Part of a small language model's weights: MLP 704 SwiGLU, tied embeddings.
Each number is 500 + 25 x the weight over its row's rms, rounded and kept within 0 to 999. Layers, rows and columns count from 0. Numbers have three digits each. The size before them is the row's rms in percent of the matrix's.

# o: layer 5 attention output (transposed), 256x256, rms 0.053, rows 48-100, columns 0-127
# v: layer 5 attention value, 256x256, rms 0.0551, rows 49-100, columns 0-127
o48 093:455476533508531492455509484447500511541512546525505443477517500498483493485487454528480486510505513499505483529490521519537509507503560518459484471498477496501482499502483503518462529523527474473517461476491465472540537483516493543513524485493494550534508473524487467545477507514553517455472556505502488521494529503514497442518471508453526519503523476485504509468486439567502462501528
v49 099:495533525505498547497507482505466506510512516517491470540479482470534505474500519459503487514509491499492558461492508524518451478487516518522488477527537489506495476490506483496514564534510528498486523502487480484473468526502507457526495502503555477514502516478509466514526493482502459477491483485446478510510460474496531474477504495496478472480469520512467521489494500476468489509504
o49 097:485517520490500500493494484460461538501530544501508516496503505517517501501505537463556523476474525458446468521523475534473499514492500528458504542537554515493497493512518532520536467524505470544496484521568506509455511533517514499525505495539470461535504533512505524500482465496507510497476529495537494445557513503513488527484472484523523492475484507499505524492524524521506507520526
v50 095:463487461467530494453500488506510506475482510501501490531526499474465492530513497510523516497501468487481486497514552485525506492532492504484543466508461482534468515493500489506518528504515526490521460526502526475496475502498471507489465465493472487474502491536495510433491511519481473536476535506543515548504539484499492540534491481542486520553520514496489516527526509477538504512515
o50 090:490503499525525523464482528454550486462494528477503537492488485497505495511483523513455454558508494516492506488461498503513479497503511477469504498506525486510534492487493504496495557466473494466489484499471465492474534471504481522506476499527470502504515515508510499521522512482531496489490510513462499495500515456568445507461532521504494539500484508544496492464470521474514536505491
v51 103:468541489470456542508494463438518487510496492496521492460539560489483497492501542524509513518452487480535517513493502502507487514515522530507489470482528496484483510493544518521482493497536507491468459492573478465495491511469546509530480473492551470496523488480509485515495528527482493458521511493475516459524512536534507490539498466482494483509475465507449497503487505510516488485499
o51 096:460505497498487515488512492478477532496491526522500501501545478480509488490482485516496491498480486499502488462528504486508497500510502551499503523509539508477501510519489515479493485495529494526517512519486513541462468503484498529537513509515486462459542472521499472516502488500530525487477499500479475471526507554492513474506471446486478523465490507500481478494529524500441465497515
v52 095:497498509523527524501513512490490491493534480523500453507529472510451531494484496485537461435520526503506509516532482478471522479491497502506484462466516514491451479507534467469511538485517538507476544478528470453559505485488515502514480543474490478439508476478548484523594506517496544531472522490484508520501493491507510491487497524445534498491487496479505518498531498508525499484517
o52 090:501500510513476471497516491536511500484499547487521536553505501525485520506521493496505518469526518495477515521512514517463480488470500540523470499471455466494468471496489496504531495525514536485522507467460468517515476501491511485534532511481513513493483521478516491485515473508505478495521497550496494485454549527480526471536502455508534534476511510499502490406491525464524494486486
v53 101:482491496522515532533487507505503543521525521531548433525505499457473506523485514512476527484475519520496525513463506515508499500494494535530505454467506507478476519516542519468487498470561491505512539479527509512491525467416515503473506491493493499522510487490539464540494519492498483504490537489478471483473506493482501498496484478493485543499456521518472502474538576524537503504534
o53 099:484493464507466477446486452479497481505495554523515484515487542538536457502466477547503500471546530468498547464558472530519487501472486535511529469496501490476510508485498510511480477501517504459473467505522496489462531484498516513487508463475414446477536466485475505515499519502495506496496540545493552521518538512497525509551511485496488505497551530519508447483514527532501515482504
v54 097:468492529541454489503454509489483524496448492444503512526509497464546479537489516458529534523529541507503488510519496514504551469469501513468563492536526515491540489483523502481515507475507474486507514492510525501502500537469508490502488513488491516507504482505481470533482449549480506488508486482532501472489498515444517468511496476501514479482512469518465494511488487495510511469503
o54 099:457474458479527521489510498535503501522502505513536446508504486488482524441545503501501508483492522478514513529518505551442474529479518534503522499491503520517544493488524488514480464471546503471482468492546481500516534563506530541474507484557471499501442511492505524504534532481525498480480463520520517455518485474461512469476515470505500506469473512492473468505500504547503479499497
v55 097:561461503540483515555512529519504513481505483507510529531532454512459505528502472520448506537462494501489492507505547442503452516470560513514482539457487473490496499523490523442491471528571486527517486476490499517512476533455478502482472502500494513473503509483534481484480491513531522472461521487510531532502507484542505488506515516487470516509516482496489464502524516478476475531490
o55 095:498522511506505508507528482474483474498500510481490507489468447502478466534474523525507548501551476495499508482492455500537543533489496525494506535539521509500521485472499497486489486527493510507514550524449518459550517496535481477472550527493414499477517479485488447530464494496451519525479517492504507489495504483501518507510508497524494500502482491510533502506483511498526506550561
v56 098:489481479515480507522526489493530516464501536462506478522501475544482509470514510479475497490503562485448543439498528479486512489539510507493577512533510510485518517521509498514501505485479504510532469472507454521477497506490462540541523480509521484514495483483517490517494497488512502487478473482558528534484479507532534483546503528526516497493457509504495476465495508476466460469504
o56 092:505547561490502533476484474481529506481471551509516472514503504500523502541520528474482461499509479457536493505518534499511508532472561546504524488520506512501524492506511469497525508530496500511511529474479464509471482546506503475506539484516452510535461508462498476506423477470527464513481531477547445500480518512501475498509502503518492522511528502525512505473515492517489503569480
v57 107:491478466491507522499535514519498502493473465536526510492535463531485496480490520523471502547483435545492483521540520512485513509482477453503521486517493451501510492488492490475465469518502476516489521500512441492526511483544499505500472510502520509450508514480477522501508487496467577537509462526549501472477474482490451497474496482512487530491497472523518531506505516520483504481489
o57 102:481505489476473513544496494525553514505490507503476509482556492470500503468500501502528480538534482534474531499460554483532497499485510477497524483486461487495491533492522472465519504513511521495500535531533520505491479485501493494486502528453496472509467506510491508516549493499477541469512460501536486477487511453521469501498482458501502436462487458495508536508508484471522473524543
v58 097:531518489496480539475523510523486505492479490461520470506484490517450505527542512502495537493494476535513513509498511474505481491499502479499541516473478517530524490466464490489490522497530539509471544485499483474503478529510506501536509507548502464502517511448502491515498484554504471527497514464515477521492479492503521510460488518461495503501533488551511509519499515461487505507511
o58 091:496522473489511476487538458530525474492519477489469498472513496464462496489509480499474487477508497485500475477512491497497490515466480522484522544496538473506508503516497509514465491470485517556491510552528496541489497523486460527493537507504491454484502522491487467477501486515470475505508508535490502550500535463526498490490534492507532445516425493525509511445466508491535445483507
v59 094:504494478456520508510518532477489512501537518495435547525472478496503512486508501473488519498478488459460522467464483467493539509456524486491521494498528479546507512514500474535498530502525508501478491493524509511513491446478495512495529500509480489486528519508518477494487528502490496495493526487485506503473503483499514467485554491488502492463504445525471493548492507467488520501487
o59 091:485498486539502471493499509511529545499513518475450496469500516519486516505530533489478475465500516478455499495512463538527539518491494513501501493486509521431512559478513461522524499491496510556500511494460499508468502492543511473493511502557484495485535501491526515467492534509550487522454477501482493478520455563467526444457513490497521515528504557487494541463526487495500491521502
v60 090:497470502499500495469498502476505522513459511549532497513502501549487522460506496532464476499520493504546509467498549493483494497466473467479567500538527486449522516517474518515475481492518503545533479504514522500501512529547471504498478492532538521503488568535498507483491487465535513507528484497508459464473466478485535486504489509545461514485502515531470496487522537522450483479544
o60 090:461487530494512553465488498512521506481490491507499519510518457491495467497483550494559481532492494521528511532508499449505476494502561482522495509496518480511494522468473441489525475442482484489497477559481511535532526508572504448516476505499474488460453528502513465453482524485514477519481489468543498485529497514537490492548517499458489485498490538498497558492498498495510495531485
v61 095:487510535526510475537492529488508473531475473478501451507492472486506497488503531473494500454499496508474497555515505506515473546467476525523544503511524509536500466569469500477522520497537504494515483464551491502541540520505509469524457489487475505479477495421512526504490487515482515516495510501472455489476494488506529484471460524563494491494517500503501509477463453530462510501486
o61 087:472538519499494495514508509505462540518502484529514520556440486485512488451533506459533509515494557495467500508505528513478493487487477508488519514475473513447509534519510486497501504503477511540477473485492496516525494514540542448528486479484531486470460508471525507531504510489509529520520478514463496497516519480499526506513477499494483495502467475529492512440517561527475471498520
v62 102:533489523472540455496490514476492498507522513487502478529519479496505495484448503506556550463507514513461481489488476522541524508507493528518475497492501514506494473497478501501525494554518529502468496451561465481467549506539493482534498479569514509494550518497510473574516488521472486492508531484453492506493481500458503533491515523482521545499508482500523497498494474509489506480504
o62 094:572461481470441510489537482451532503488454522463520534509482490486463526496529438483504498479490500498465538521475466521459484518519456532507502530489513512538487474501475489541535486474498525514464486481503472493467469508504477475497470488515507455508496509498507526535541507538495471535502506528507504516530505508541505510490477515494530510508533479479461532487496497466492498473469
v63 098:482498477529535554468511459525507526584512558495495525498511516491492468493487489514493451512497525501493485475492488553488536476522512482509503517531530575484517490477510543505428459497481492482567468486515486558486493487505496523508500518495466539524475515467494501502465537492441499467535478513516526510477459481484504538510549479507453514495525520501504494492519505519494474512491
o63 089:437489483522495528484502511481479500529491526533475522507504545523504494532478502449524476498479543479527532512506542507494496472522519496518467459517529491513486536543521508477464551504476514529490517449485451490510489497467495517469475494499498467522514504527482495489483490560484540474500504514545434531503452505482529537540505446494457542486500486504527537524460433514518447542457
v64 093:476503506450488467534478446461489549547498488528499513526484514497520517527522487507506470501481513497518503488504506509482480513510438474506486466513506491520491511490484491526527477482570466483516472530504516496472491503472519471459525480455501525506490480466471456511506495557530480531505510489488545474546542460476470499540501487514463495519529505505525486460443482498508513484512
o64 093:507453533495530521515475493534465504502522469502498480487508501505478493452515512506460515527532467511535479461514522487525444478536523516509503475533506560510479519523531503548498494480501483465498464518507547472525458504522502522520504519523506500460532487499522484507514535499487472508512505534517533522513500486518516469486495488513490481481526516503500474537508464491473495470515
v65 101:511514518438491526517515486454491483441483455503497485495458530557482431487555479466512459493477482510507503502484501454498470508507547502519519491518466472539534487481476492454500548470538475485496517517514528520521541512493519493517484464467488493539523477500503490492506494570481466513492545511484484486502507496478543532468491505461455489527516526489544540520506533451514518475490
o65 100:506517501499509505542518490453453516440516485508479513488515491502503516430513503494499502481489490516492478506463531491508477496499467534479488499472523506504514509531486507462473541454490462525499541537487454501478492468494493488503506513491516462471538480495500480444512513525491493460553480486490495521529481476517487484437489555507440500496461481497504498532476519491471506438514
v66 107:473474475479459532514480484501486534556482479556486499513489526503488517474450539505504496461513491492472471437493522479466479474523475478532507503496476527519465565502495509535468541460480486510478512507498503455508460472521483545494458501515471511499493531489524480507486487536464477512482498493515473509532494491487531551507483477504512532501501518471501503487528486478510508478513
o66 100:527506460481481541497531546511491503495530507493491574492454524494453512474496540495448525490499464526490461497507503477475503504499476486511514485492537479506470508482499470491463477504506472479503527485522493464476513494511518484463470494499512526533482518469541518470534493545551466516482500530546494483525495505502540445496502481517507485458514514555483514545483508497533510497514
v67 101:495512515458544488492516477502498504516470488473548528470467434501536496479542508505534498464524487522490521516488475477493518498457487530516501514501468503496555489516470456539510497531482489494521554518527494516519544502539500457519449494553495508475516517504512546510454481465478544483511525533496436514516427487503460508503473489493526527498484492550504504495493518503492511489448
o67 091:538502481501487528516500459489478543480484479496466500447454456455511504472514511526499522513499500541508525479494519499498495484481487521503522530515494480512485507438465516437508486486489514509494484482489475504520537514504469498508457501464524465525484515518489527523507500500480533474516497480480518502496485454480472531517487496523490481482476454500475545489486515470465478438499
v68 097:479496480516484494502498515472534542525499503541531479513483483508487510473507468491478491504484484491529529447484467488485484505451474467495504444494481479496487474495539524514502487523474479471512509501484508475525509482490484501508512511483453513458467525490493518537520494533512481524497520539516507499515465510497520452524512507458508537517530507460552489490530415499506503443516
o68 095:511502497501477543481515495514485493534516528503502519470494469494473518481498553519484477479476502531510508531496492540544465487503521508513498481522509498489478536507508499489505570537531489491532483492469497512535514489503504533505474473525484537490502491500513470493431519568538493482461452500507511503521496480486492409519450474520493481506496485451498517503478512458477483498515
v69 093:527489517525517507509527524492548500511458494530520504504505510491513512518506507485462519474499435504524472525511543494502543476472495499509515500503503503494505546491510454489502553521496539524539475509461486504489467534555472494490493531473467517487498532483522530491488483527506557530490461534503490492460495470500455529493510473524550521469536503501451522521501504493501470473486
o69 091:474479517517494498488492531488514492547529508489447515522484562451505509511508500500504493525543485537512527475464495499516515487477516476513460475509512499447471465467492492519524441477490493478548456527500500497494506516508469488478540540503470488530492517467525516498515545541509562533505459506495500496470501433529502492505546500463552481488483524533512512481494498481530452521480
v70 090:433499457508510476489490444524475522554525483506497490481526444460514506470495496531502506523487510506483509482475506506484471543493514470504504486498534522544509489498494511495507460464494510489510463493500501513488474495494498495535526511460510523515500511512481530504505512482483517495508471489539498551502491497485508523528492487535517456463457538479507487456511540515514496479513
o70 084:454502516479458535473496479483511506508464480572497494481490485538484462461458532495535480492463507485507476515490495531488483480512540517509492484524478472506486542535516476495452492483539501526491520451515452484493518510497543507508479524535507470544481488483524484577514511504494532521532494492522483486488495489512487480522488483493502506504533506520507514483502503543515495500436
v71 098:532449478486530461484516487532495509484490481481547491484503441495477488508540482494504511499506538488470533509534471522499500537477503466488512488472526508488500524547464484474474515524499505520463520487496485511481495513518546494469535501506472469506523493469473525505488493536491532521534523506537518511488470515509483479534511471489531473479504523453524475464499493531464474503512
o71 096:502485496493531494480497500531518506497476495525519475533490483450522480483499509512493489465514519556551470468480492512529537509492500528459493473500476514512463510479531503466487530506498502544492482487435527499530482484491530499512536498486516485504462476462500460552446494504498457459540459478498475481506512470523517520506480480520538464521496500505506490508486544519495521517529
v72 096:535479520484507486497481456499464496501519498518491499508472473470484478502518502500509487512494519480498473471484465467529534528515495483455489501475491477521485491492494500513490484484530536510485477494491492508501500513532534525480521460484474538494544497517492494495496538522532482511540544517555526493460515475480489511461534536464560501450516513472464545512517459531497550515505
o72 097:504489569505524528520530476466512504511513498480495495513479480512484476503492498506499524552521481494489468521510490495529473510529505479455519539473496493530535539499486473494485504459488518502496503488431474507467450492515493506473466542511489535509523459534435495522479470530510509540492478513474505530454475498507484492475495494464521479493500547497512478487525503514520463516500
v73 091:504475467469503524457489480538494507507502428509469510549535450484452517460482488508482500466530453507490480504469524529495427521473453464488524534509485508570480525500481491512509520490451474480478490501554519497437512464492500512515489464509536531452467510478490542500486524494465504501455496500507495530499488503545492488483510523492440512496493520501505522449506498497507527444528
o73 093:479478499492478514531515473470488492475489506505466513493475511502511488503475525489434505468459513494443512533516468561528509471488497492498504478481474525543468512509517479468497537510472493531463512510504513495500499491498486479469479498515523495483481563524503510495535478517454484498509459487538511514554477479508484484492485486484518490512528530529461496523520539477544522460521
v74 096:505505499524472531512485491483478501490525511482491490537529511490494423489497488525492451519512577475471513472524478506483524457518515510513505485519500513552472491458494481506511518482495535472445482539502501512483467483497499507496501492530496536533528518496518516494539465446486527472494482513450454500496480504516488451499498478548493494484440486484476540491461455533488524537501
o74 092:511498489547510505477524528479532521524515514480524480505497523500429503517531521475510503525464548487475502495480513516492516488524532526517533474501498495500492503512526448503482520492498477507520483470522446509496526504482495502483474476520564516479530550515496503493527488498491494519478491520522498467449495489520497519489563488525448537511516469452527503492519562487511502548451
v75 109:479480514494459501512512483532482505521506531552481504502520476514503516519543484482497424478532550488475526475541482467515476524482530446451477531498501515499489511485470476501478543553520493509558476522516501529509490498490546448514527546487502517471518505494507504475506512514526530510524539467510504512506518493588456492505484488552499489463509473523497524475468503520514527497497
o75 104:463506542524541495480494480497495482503510446500484475523519534480530483480542505502510485540489508486501484511535462501497480432527488505477551521487489494480509550564535485498497507493525472544552508461471517484506506514479519491481472564510504500499527542528508515557491495502470532524467485534518483507500537511484515509505517465482494520506502505542533508487493525484488505528498
v76 095:499491487558528483526483503573491513512537507509499501469545521495511508460487516525539538501517474497520519521474499477440504485487514480554498493485535488431489507477491477509472454534492483480506465549519476493528484527476514524540475518546472499469502464507538540520508527481533487514496488492489549497507483513492502546488486479511466524514560460512480509506479518490480505526503
o76 094:496496491528517462501499493519443453532493485525493491464491499509475489500479507480457493517473490516493544502526483492502543519479493508537510431493559447465434508512500544514543483502497488519480501533551500470539506480502518535498469508465468484529511468504508542495537477541533529512502475484484511521512519464468470462506506495490503497473470464485532463476470515471515510523513
v77 110:473489501509489551478518481478515500504528471503513495475488511502526522508519488516489473515497470488497512471491527503480492511516490470512514471509467460535488550506507529461515448496504529562491476476535505480450493512516478519471521444473537518521526548525487543492473489491546511516532465524539510563513484482501490485506533524490495474492527503486455489504534504486531480463516
o77 106:422484464487476526483512474482518506490493511520486492523526485538524511527418505489451507504491490531527501480480446486532505504554503501538487520556501479528503460486486478482493537512515489480507508495483483525475543484476506488517522485495527494465525500477532501493505521490495478465500469461519479514489496440505503488502487501471523474482497528514486478566458517488497473518514
v78 090:481493550508487522445534468514502503536461532481519489519458496517532503490489483503538513523545523430499530514511518528536496466509511514478493519474563513456475474475467514547501479503518468460504473506477487531479492536486495468527518497437482499545524491498506507507482486508488512509497439467487489467514515496480504569564503481499525532546496520502485535482516496465513486502488
o78 089:488457504488509520479504508479496478504505535528488531522494539525495474468528514464527471518542489482520527506469519505531513499514501461527393515503562479527505489528486529518477466482513492453515520506538448522477473501523493487498486480535493482554492475493496492500528494503508451510482501565498494513523501479497449515491517471505526528471522487509490499517524485494518496493506
v79 093:439542513477447535474482459497482532511527498488491518452473471450472511458496503501488475507477533446506470502470472499512504517497489514485487459467495484512505494503512510514483489473449528478517464468552488473549503511547504529478462519478493502517489506492471537483501536498537504487486506538503509522523486521481517509501494485509520484508526510480494459509480491596494486487504
o79 091:486523474480520514486476522515426491555472474494518515493491522496494484491482484473532523499445525512497471511479501507498520492524515479482513474494483481505489527516509523512482485492512491528498518481478470528525518511488513535512499472500552498497525436475488498491500490550522520515471475534513492488481465479443490489502502468459504505467508494530479481505492490512484473515455
v80 093:502519454446483521506535475527491511475508525507515482523513544480529500511503552527500434472535502502514497502489495502538456491500499524499497478490508498489508476514488528517501458539503490519479501463519462481549499499481510499534509519501497501492497469510524483493507533539484528477520501524468524526471488490511515452528464546494475497512522488501537474492476502473489548492479
o80 085:513539485490484455471506506517545478492524523522541513488491470487480462522509551499530510482515513474487469501509492512501459552507515506490508518531488486500529505572507501454499497510497527527489510456475484507481509510463485513533490496471521504500457487504505510517503521528508529506513568490498510524522499555458566479512505534487473496497494494480500478480490491450432480509499
v81 093:425491480510514500509510517510510529486497516479505516481474511533488512532552500519500477518492543459517489490505550473514517462473502497489511498520479507519515475540460495452484512517513531506493500469517488505503541460455516516522479523499487499540500483525523491527526518455496462494511517519483471493522518487500533479513516452507578511558512506481507507537452499491586446448494
o81 091:443495498509461510488498483498505492451488502497520464510492537509510508490518494511529490447468486462482524491455492499528492505529514474442457534507488525495547474522523511489479464514513500511506486453440481497532540466519489534518519478516481490492507493478474475512482540501527478456475508462489514506506535517492482510495516485478504514523459562509499483530482511478494454507454
v82 095:481506506500505489527537518502482482517511504460484482514450568486498488470472503499495518528485518504451531543533485515520510461518489503507539526486500528487480465512481506449495479501482516488452460516513453508458490518484552527512497472537459501500490487490475453525491519502505518475508508482507523484484491538510519472493519517522501490494547498507487446498506517521508512545494
o82 090:518499472454516508529528510494491516503457520539502477497519519524504527480506490525498523485508509512439500483521527479504528513526479500483515527488489521546519513561516539508493536502502553509506487536529499490496436490465536496472509449493481477510475493498450496497507491502475494510503478505493509452484475522515522519486499540519438505495566488486506488523507512507510495535500
v83 112:482479470526516507497512525464505512450562488482501508519489477502545473523489515473483517502511507483439553467478507480503517515485537484478531510474530525477480494479506494475497518490498492533465485502522472458522493510506539507478511495512517449502477515500493506492476536479544555521521500507495537521482535451488541497469463488512532446511512468494502449502506513464527527466520
o83 108:503511488507464471515515489497564487463510477488473485537475494499508511512504522500459509484451508491525506557494514485501513524475493525545509498510468528487501538503518473544517478487500477508522529512508523544527486496479583478514534512494474515521482477496507452472498509448540434528527489475505513476491504549506533472499485514495520443544504576536531526472485517515531517530533
v84 100:487497507546551519505527539553475505484489518465519468521523518505488500519523552522506466488491555479498545519495512508537450508486516493484512467434469517491480505456502529473508515470522503463463508476478515527499482458514507476490489508516468546503495476482504480476498547525535576455457487454498508506522499463461526482524501491458496480565503547492544497525499483510523502501512
o84 094:493513482530500513464522469487516494512499517512555506508469548535521525528520509497533520457504493484525526496540503502483490471497544477490506503499476515515525447529487493486495568536470528483507500485520504549520511495499468474484527496491478538486498503457510482537500463547459483509526488529473528486483466481471483504554549511523470521537506484524550488499491473442479511521528
v85 091:510497493525499539515446531516472498466514494500467489513509478457541523499531535539478507481493520520461486515503521493526516494529498511501519528515492538533526480478554483485532539511466487531502486531487494453481476533475522452472503507499475500498481518483489438461506511475503516518511475514499455505463521509526444497492506542532512499481498518456460536479480552529551515532502
o85 087:501493493473517475510516478478511507516487492525489508520484478470508521493440512492542518537490530420489537480512493511498497539480517478494512492470467543499573494517534467487490515527505529447511487488499492506471496486449531496509523498518502507512525483523515514546573456464476537497491499487532513483467527478514518500505501569497467493526501511515520492496471533499527492532514
v86 106:523515473507562484494492516521461467529498485525487488499514470494487535502496419507527487462457519483471469415520539495475494493497458485484483449492469508551501508537506526504503514503473493494498508494493462502499515467512470505462474512543502530468488517496503497508493482469511501541476469468490475477497450510513486475529499520505524508498503507462497489484451475574498475500517
o86 098:525482517508501564503504490526502510488535534520498534514484485487488512539471504459530485486504493506422519454494471483498502498510542512491497488468494505512489476445496541492539522499524508473461469479459498515530485510473494535523535494516546541481477538500503523532497483496481499474513467467524504497479462430498460486561546483484494484503519506487499505485476519495523461522469
v87 096:519497485484491500504485496470506504499481528539492461456484503515520524539497461524517470476521546459571499461496450504469502445529456531492476485512479482446533495549515492530530545531487504510518531458443425465470547502507525465535491527505485510461485475527505522485490508514509524524519484497473484483474476479496488528514491491474509488491453493440518473537508522541509500496480
o87 092:528469542525490513471468501523511527537513503458543509515475508461500523507542500497535495516525543547501519495459532455478451496496492497505507514481553434466482483481471509489547445545524520461532505501488474470499489522499487546504492531516558485515539475498523534487496503483474490477520519496500492458465486530507494471498510491485504499553519492492466548532482501498470478489502
v88 104:484501495497453531495513507493519499546552501528513507522493496528508464487527489500526459487516477534452510494511499495443497493479522496536505449513505504563517451499515526490514474466507518505508510522469498496532497493516472488495560467508490500506520500474528494460475460493534496471509490474531452517489530494478485531446501529522505495460537504485480537470481494511487536534480
o88 098:460504483535474522508462520487532511500526537514480507511534480515507484533514503510458514521495504529494467480534506495481509503529509550522501574499541520469519542475495475509467472460527489509525526489514468522482469529497533453531467482467518510513503502504494465480488484447445529450538527458505492544513506456509488494470486489509484475506530488522540547454502508513567511524509
v89 098:534494461503555452513518501463539486514495449529498451505519520519493524509478491536440520540517500513499534509486486500514472498498489503494473495521405487493473461492466508547536473536485493470494518494488499523480520512471534513502445523541486515487520539499492523514509524498519497495518497512482472443506489496479481472481462498506522536509490507498441440468462489514519522490508
o89 096:505475506512504500499498483505494491520515475463484544507464442464538504501495483537484502509511527533485514528499479457514513511461538478501513467490521480488446497512473545506482524504464514473514508516502544512550533480536523491542527486545500477522542522494535484510508548476494455500496546478475537498505517512512474471518527505523474493502448473443513506455496529489484528530499
v90 095:504480465500513497482483484428508530515509489533479496501505440479495503524464529525506471546496553487529482451482503487537489514526498483465474526521513505483486504489521517442467524510515500493515496477483532509528509532530487509518502502492502500504482505490532533497538530530458513505511565536527456507492451450502503504482540483525515499510521492473499484489540477545495529473482
o90 090:455475512535485479455484519516539525499453476483500513496451513479474491486485509490522500514497497500491508533443460509502460467502488465470547506513482509490472515503485460476488529500512527508536514489507535467510526514539480462482501496510465489493510482523469512535485523499482472522485469481447510488489522497487529545547536435501513499500486528519497526503506491546482474523486
v91 096:528443502500499485516443485524491540501481522453503472494545482492458500485508500511464495492517484522497474471541546472449480486471481508445483474488491479530519495487522474535488487467522535451527500537482535498543492511538459480507513512484505476443484469527492470531481514514468500537477515497486488519471517511530514489490507471466514513479481503471496556483480466485480447481504
o91 095:506500526483487542516491503488513491540488523493516486470491456485463475533552462568498513537525472552505478469523519508513483473503495505505553488528502512507492480482520458491509483458514470495521525475533499505484487497518471518452493531503520481532477482534511506496465512517517522472492498514518530471497525479497479514460542466510512542494495498489480529506510491490528499510458
v92 097:519479466546459535499516460487491575514481501503488571484526537557494456513499510499497502461529506474513507522466465480479492492514507509473494503503517505465513500510521512516524508497489539569503499500506498439515521520499527512508513532487495489482500474498493478452481519478524494525519463522473493536511506465467503514494550477478519515507470513534514540502484526509494504462481
o92 090:486520514469477505455513497485483483510521456465527505509497530500470477515490562510490526523511545544471515563503496526536535521504500542474468510517510497464495469515517488450484488492473521521529535528463456524528529480486470550494465503434542527506502486523477489493522489502511492465467506478506555505489524537445547526518506474494553472490496499511499485496475497511495489447507
v93 101:464551568490483515476489512447502505532476497464508507509526487484449514512567491521516528527477502504511518535465470501548506506526491488490504485482470535512492499488512505477497517490488544534517478480471512516480531502486523521481543529510499508484507516516491528462499510470507509550524566497483504507525525506526460482473518500501487457485493479482456473521506508500479464519459
o93 097:463491490534543493511523519522492489530474498476461494481540477471497480487472477510507486527504525461518472510515492499568500498518467498471530467491468504481491463481499508514489510499512544525503470532531491493537500514487520547450506454498502525471512527483469504494557493464463503507477488557463468474455473484495513526515477478492515497517486535478506506495512472507501447475446
v94 089:507528506500478477469452554499512467524510492498448508495501513534499506452511514486479454449459525500493497474484489487512520511473517556528472515487514516555472496541502511510520474467509510486550514513514524550554501495476475495551511496489507547532469535480494521470503513514508463466500489580498506473511522503538527514537505523465489489485500475504501506472533541488533472519512
o94 090:460490522521494491507519536566461508489475484515497509537565501500506520526513542506506463465478505460478455471498531484482507449544487487497485547500536483483509473529492516507496535522512476509512516511494536533478507489477519479548475501491500493500486500484510479480482499501468539499467540478480462513526465500507502513463477499474502554536530485493462515486511484512515500512461
v95 102:498521500490513498482488494548469474481481499495500494508473516488518440508549533501482466520523490537473498538492494493516468526511515495481492515522470480471512525479529482534529492477507512472503475501517480561496508511480514488548477454523570577521496499539510508498491486531525568489513468504456476526488501484518508523522469534486545525502488494535495461481486460515510507520487
o95 096:486474499503514489487515474479507479439512470502535499512494491478499501465544496484493563491474488470486506552479531512517469521499540523484564525509490494521476497532494506520457491455507485485512487502521441491496519546522536492494492521501517441523468509532530533504510471487496498507507514516478538506482488507461486494521501472470456486506517478504489482495505458451476509491456
v96 099:468495505515527459465536514508501505551491498478512484467494515509515527480474529485461499505488494448503516491476507486508525518521466474483531458494506504517521486511488492472516524501476486505522484528520495507536495512509502480532494572509498508453497460546499459421488545533537469516450510488468533464488471504490503530537534513468500445493537500483534535481515521481497504486494
o96 092:500502515464488503525494462508466488485470518492506488453506580491515545547495500460470492488462516486443473518525517479503507505511505473482496491462500494519512497537483440479519536512533475514479463499491463528507513506507506526470471489506497483478513479529510490520502513529509507481510484473444506540477510486499507506499546477461508540519532528528460520459467479444486450459521
v97 097:529497488476472499528451471491498466508512544485532511488491490477436517517520509449489511555480532526501512520521523501472467509484533506513427505518539561515511508485472527484498520482493502503489518533486513447521484494500499536533517497493499526528463497477483470503493509492504518499503517494516484452497466536497513507478498476495528486500485522496529522495507476545430486532500
o97 091:531513506535494519473446501456470507474496501480528480500489507504534487477485488535490485499484445508489463472473485519432495520529522501509545532513456531523513517485496527486468496504474483520442497491543525454496496491470486513492497488488476502542468488504450513478461457492461475493508507520512486505504493531518539500547489499546559493505468514531506482536482507557516516489488
v98 101:511481464490546513484509483477523483499503472499539474511492461475517460470497466500509495468550467509488514507490498530521535534449506494504452512540495500492478420534525493534536513501517462487492493534504501539511496507514514515500505495501527486495511504548515513476494479453551524548529471484449501463456522544524490560499509492520486492453486450546495503480503465506473490516480
o98 096:512500529560494483497481477494504484471524470527522487511483512498556469505534532498488525574505538484448512540484518487515531551495531510536489512481483521491464498440434483536528445516498469514493512504534473527488468488505545491480493549505513520524533506547483487527493463464500519513509512494497493484528492508500484516517487483509527513445483493505482523473499513473501578455474
v99 090:490528472516481526482515476515496480492481471501506473495554530506469434521466473483493451482528501516507472501455489501482510502489551457491459481545489534482490501495483468529475546484521532503473515477507456489510499491500491506495508499527512510531531496500542493514488470519524476515466487437529518523502502534507492478504514500512487503508502526487552491499441470479462478522491
o99 089:512523495533521473484501524519522493497531499502543535517566469504522494521510499510477487507514458530542513511483541501544491502473471540475505543467503531505477504501522497481520487494495525549530491455463459531470513515484464495526497545479518518499519484484514512526459500574523519492544494516514498535485556461524529524499514465469479527485478502471501469465526511502505503504458
v100 097:463482497469506470468503525524484447496492494517547543492516561506517507523498508484528482553474491515518532494481527495482518509532500455504527530495504509504508491468489486524512494470508526516554505517492501482482518533527524523520538501528498489512480432476552482517486532479517489480528523500498512474497565486489561498492508462479494490498492521476535507478479469447490475492493
o100 095:467492549496518513478564528500545495514493521490528519478507513511460526518504505490468501496499497531550469473468501511446531461497480483481483513533502532517510526521481484474485475490499472515461479495479510500518504563519518538528523472493481483503508484478485495493525527494537440486553496483493503471491501526525535474468505484518494483493445494451541505502492468489489489506468